{"head_dim": 32, "vocab_size": 8192, "hidden_act": "tanh_gelu", "norm_eps": 1e-05, "positions": "learned", "tie_word_embeddings": true, "parallel_block": false, "init_std_up": 0.0625, "optimizer": "muon", "max_grad_norm": 0.5, "max_seq_len": 384, "dataset": "wikipedia_en"}
Each number is 128 + 32 x the weight over its row's rms, rounded and kept within 0 to 255. Layers, rows and columns count from 0. Numbers have three digits each. The size before them is the row's rms in percent of the matrix's.

# q: layer 5 attention query, 64x64, rms 0.244, rows 0-31, columns 32-63
# k: layer 5 attention key, 64x64, rms 0.232, rows 0-31, columns 32-63
# v: layer 5 attention value, 64x64, rms 0.228, rows 0-4, columns 32-63
# o: layer 5 attention output (transposed), 64x64, rms 0.359, rows 0-3, columns 32-63
q0 096:130101177100111087104138159050174153123192153132141131167161122125161111121113122143110098156134
k0 105:164166143080132123074101126172153143132115122097160119123117140149151084152081061182119095120111
q1 116:150138121141172114110124113117134081171090122122161131196144106121095136033132126158076137193117
k1 108:156105147184127153175125067165138144100128110124195163146167182074098156047105091150105113187116
q2 097:126150113129122135133136133110097142148143085106061126090157136101139142134147133125191161128156
k2 097:096166125090069127106167128156118126183091108155135051134090118135124125137182132162117119153208
q3 097:169086115153121142181181075115144098147159110130130104058100200093171148115100163125159128153075
k3 089:088153052134050127121101124109164136138161142171123139156088071176181150126108094066152116106146
q4 107:102146106118100168102101145111177170113176142118144107128159214106190143180097114111116102087128
k4 103:074152131122118149146110172068088113159121138096083085136124110108135162160100096158122137097116
q5 094:139168094135098129162123189141140146115125098107140146129160096169117148130142193135112174105101
k5 091:161148066091139144182098151097201122126140099133144090110132190132121164133134128158099066139128
q6 108:166122120092100102088099136059092107155193140151150100153082104132165178181162092106145148175148
k6 102:168099147100145109047179109077139141156072196140121172075125110162123099128106087149124104155123
q7 095:130159090170133161180159190093138102118109085144109143110125149142146070134115120187098154138126
k7 082:121235077129123196175147125158128140133068181149086119179147141144120099086135077157132124118156
q8 101:086136109100109126188112132092158134095174133140145145090158143073141109172121112144218123104153
k8 096:106117097114132137095141130080085081117139187125124111161078041103176144156115119092155135090108
q9 103:047104095176067161100129095106147124079149132159130117166103176120086114142134193136092126207111
k9 101:127126187182119106093124138088106176133159125157150148163151139111120100156119113103133124127080
q10 093:124150075103157157144142136078075151160106108138072122145177112092184099143104089142114132132144
k10 093:101150094110106158167088128077111144097090119131099140151081122180106163176107121164128166182157
q11 099:129126134148138071170168166150176147108158111146188149155102201146150110082166101152068044114118
k11 096:111095144176028150134110169128148165099126128114118143152138127131156144144197158083092126143103
q12 092:147104132135121159108089112203153152115101124120136123099144194193114138088124118151085090130151
k12 098:129133135173136198159092139160136122135126100094146112161133180100147111101156132063150131097150
q13 094:116098195009141113157121064093133150160174137125099093139095104133091115132157113116164178091108
k13 095:159124090122138072075157164154119143170109167136121122116108098056137137118126137146168158126110
q14 098:160195147112130107079121102161127099114111103123121133127135126137097115158124147166098189137190
k14 096:156172142134114134195103128193174113134127101118139112097119164142048105097152091143120142112166
q15 091:136138165132143144189109159103074102089122161083124069175206130137140178126161124171136123130172
k15 090:106127094129164144068106158050137098140159068151119140094162107126091147108188134132097106122106
q16 096:110054155152106080065159109146129112123099132075148062138137083175182124167103135165180115133127
k16 097:152073190130105095140114081198126117160106151139140139050086137135164125144177123151092125080133
q17 101:126133154126089079069148151091141138155135153123058117118128108160160087181137122091143143131110
k17 099:129114120100142133063113182116146119146126168134144100102117149193077096129127167158093170140119
q18 094:129132157167122141168063115089076101113166178151096159131174077141139151166070175129122168138134
k18 097:161100127093191107123177117093113106114146107114088145134135082124107110142143153107109107156153
q19 091:137098145125084136071069153064117117110114095141092148158158122149159188125167165095119124097128
k19 090:204114178165129081133155120131086067179141114112085074124114101159152101100142133198089160137083
q20 095:108108187139124103118112115153137161147146137091143101122039178158168101120115093092134178121156
k20 095:124144198120107101167069116137165167102136156130108085136053105031138157166154146106143160137108
q21 114:095165114129123118155170154112143167098099132152124140121161159118089089125236090108113080116196
k21 115:117122177098106169207143214088127156097137176133110132121140102089134092120193087104112117154121
q22 088:153130202098143157132180160136138137151108131135059163142097072091109119164134167129113151158122
k22 091:096143108096153104138140141114130117161100118133146060077133175121133182133126105089133157088170
q23 085:109111157164085118130124141119158126116115150098150113137134097120184133106204113102054175160098
k23 085:136109190123109067116141152121141118101144137093125159158146121136136075124210148119121087098171
q24 086:200102134187137131182144131158121174094103133119164117134102141120199165152080137113133124129126
k24 096:211111130187113174143109148124137094138065085165113123183154145134138175155120140100124135123135
q25 101:096138147133169092128126142134078098123095184079145121152111135136104120076123151129156139092149
k25 097:135143146130192076081074150171095065182148135128164138137138096104097187078140163106099113125181
q26 093:158148103128140119093146097111125088147175097109058093149124108132079162142057138174116159150094
k26 095:134102112127112133139167074131152144193125053162076185126097156142120086097059153127127135149106
q27 083:091102122110123139128134085138144161128132081158173150132150108133093076037150162123156118116123
k27 086:155086112109171124154127137134131125063147147062160166168101108169099122032148159157176123140126
q28 085:128114090139148139158095130183111112173159072137112141152125135127088153127166187175124089140130
k28 087:127115145136167162112151068135163141196148093092062100092134149083117138150131112117132150139187
q29 077:098137117118132135164109143134129117114129047156103118149124212072121140143119136115094127180111
k29 085:080146076164197076133123180160087157076112133120087087136140204109126080151099125137083103115122
q30 101:141183140098134093105149163075074117172098138092086129133127147165117158162133125154084187115142
k30 094:137179141096159210108108174154176150134097129157143072090104141169086126106105095113079085143137
q31 076:085119116109152162082092096102150165153169125102107118144138103134071168106041155068146160105134
k31 086:136085112122122164128129092068124146170190069129113120151062139101072133165090105167161141123104
v0 101:128161095124077053111181132183161108151168128162156103150082135059072147085139125134146082160082
o0 105:178157124157161162157139118136086088152096113126074157175131097166131165135078163080147170093147
v1 102:144068135151117123170115134135124126158181086120104112184108075130108114140081114088137119131096
o1 105:106210126154137186093107101115092125133139152141174055142092152122126112144119095164110144147163
v2 111:123158177123120120141142128096178081128152155157113141114159102114114139158079106163118116134064
o2 112:102069149158167100094102123176117141122104168136145083113154157111126157094233169128122128101163
v3 102:097151095129154083097130153142110131135132156114132113093139161132155192114151149141111077106132
o3 104:118090141120140213130158078115081128159119128146080135178145106093112111150097128080157188120103
v4 090:171136109124087163097126135105158124119123149127149192190190126157168124092124149145033078080119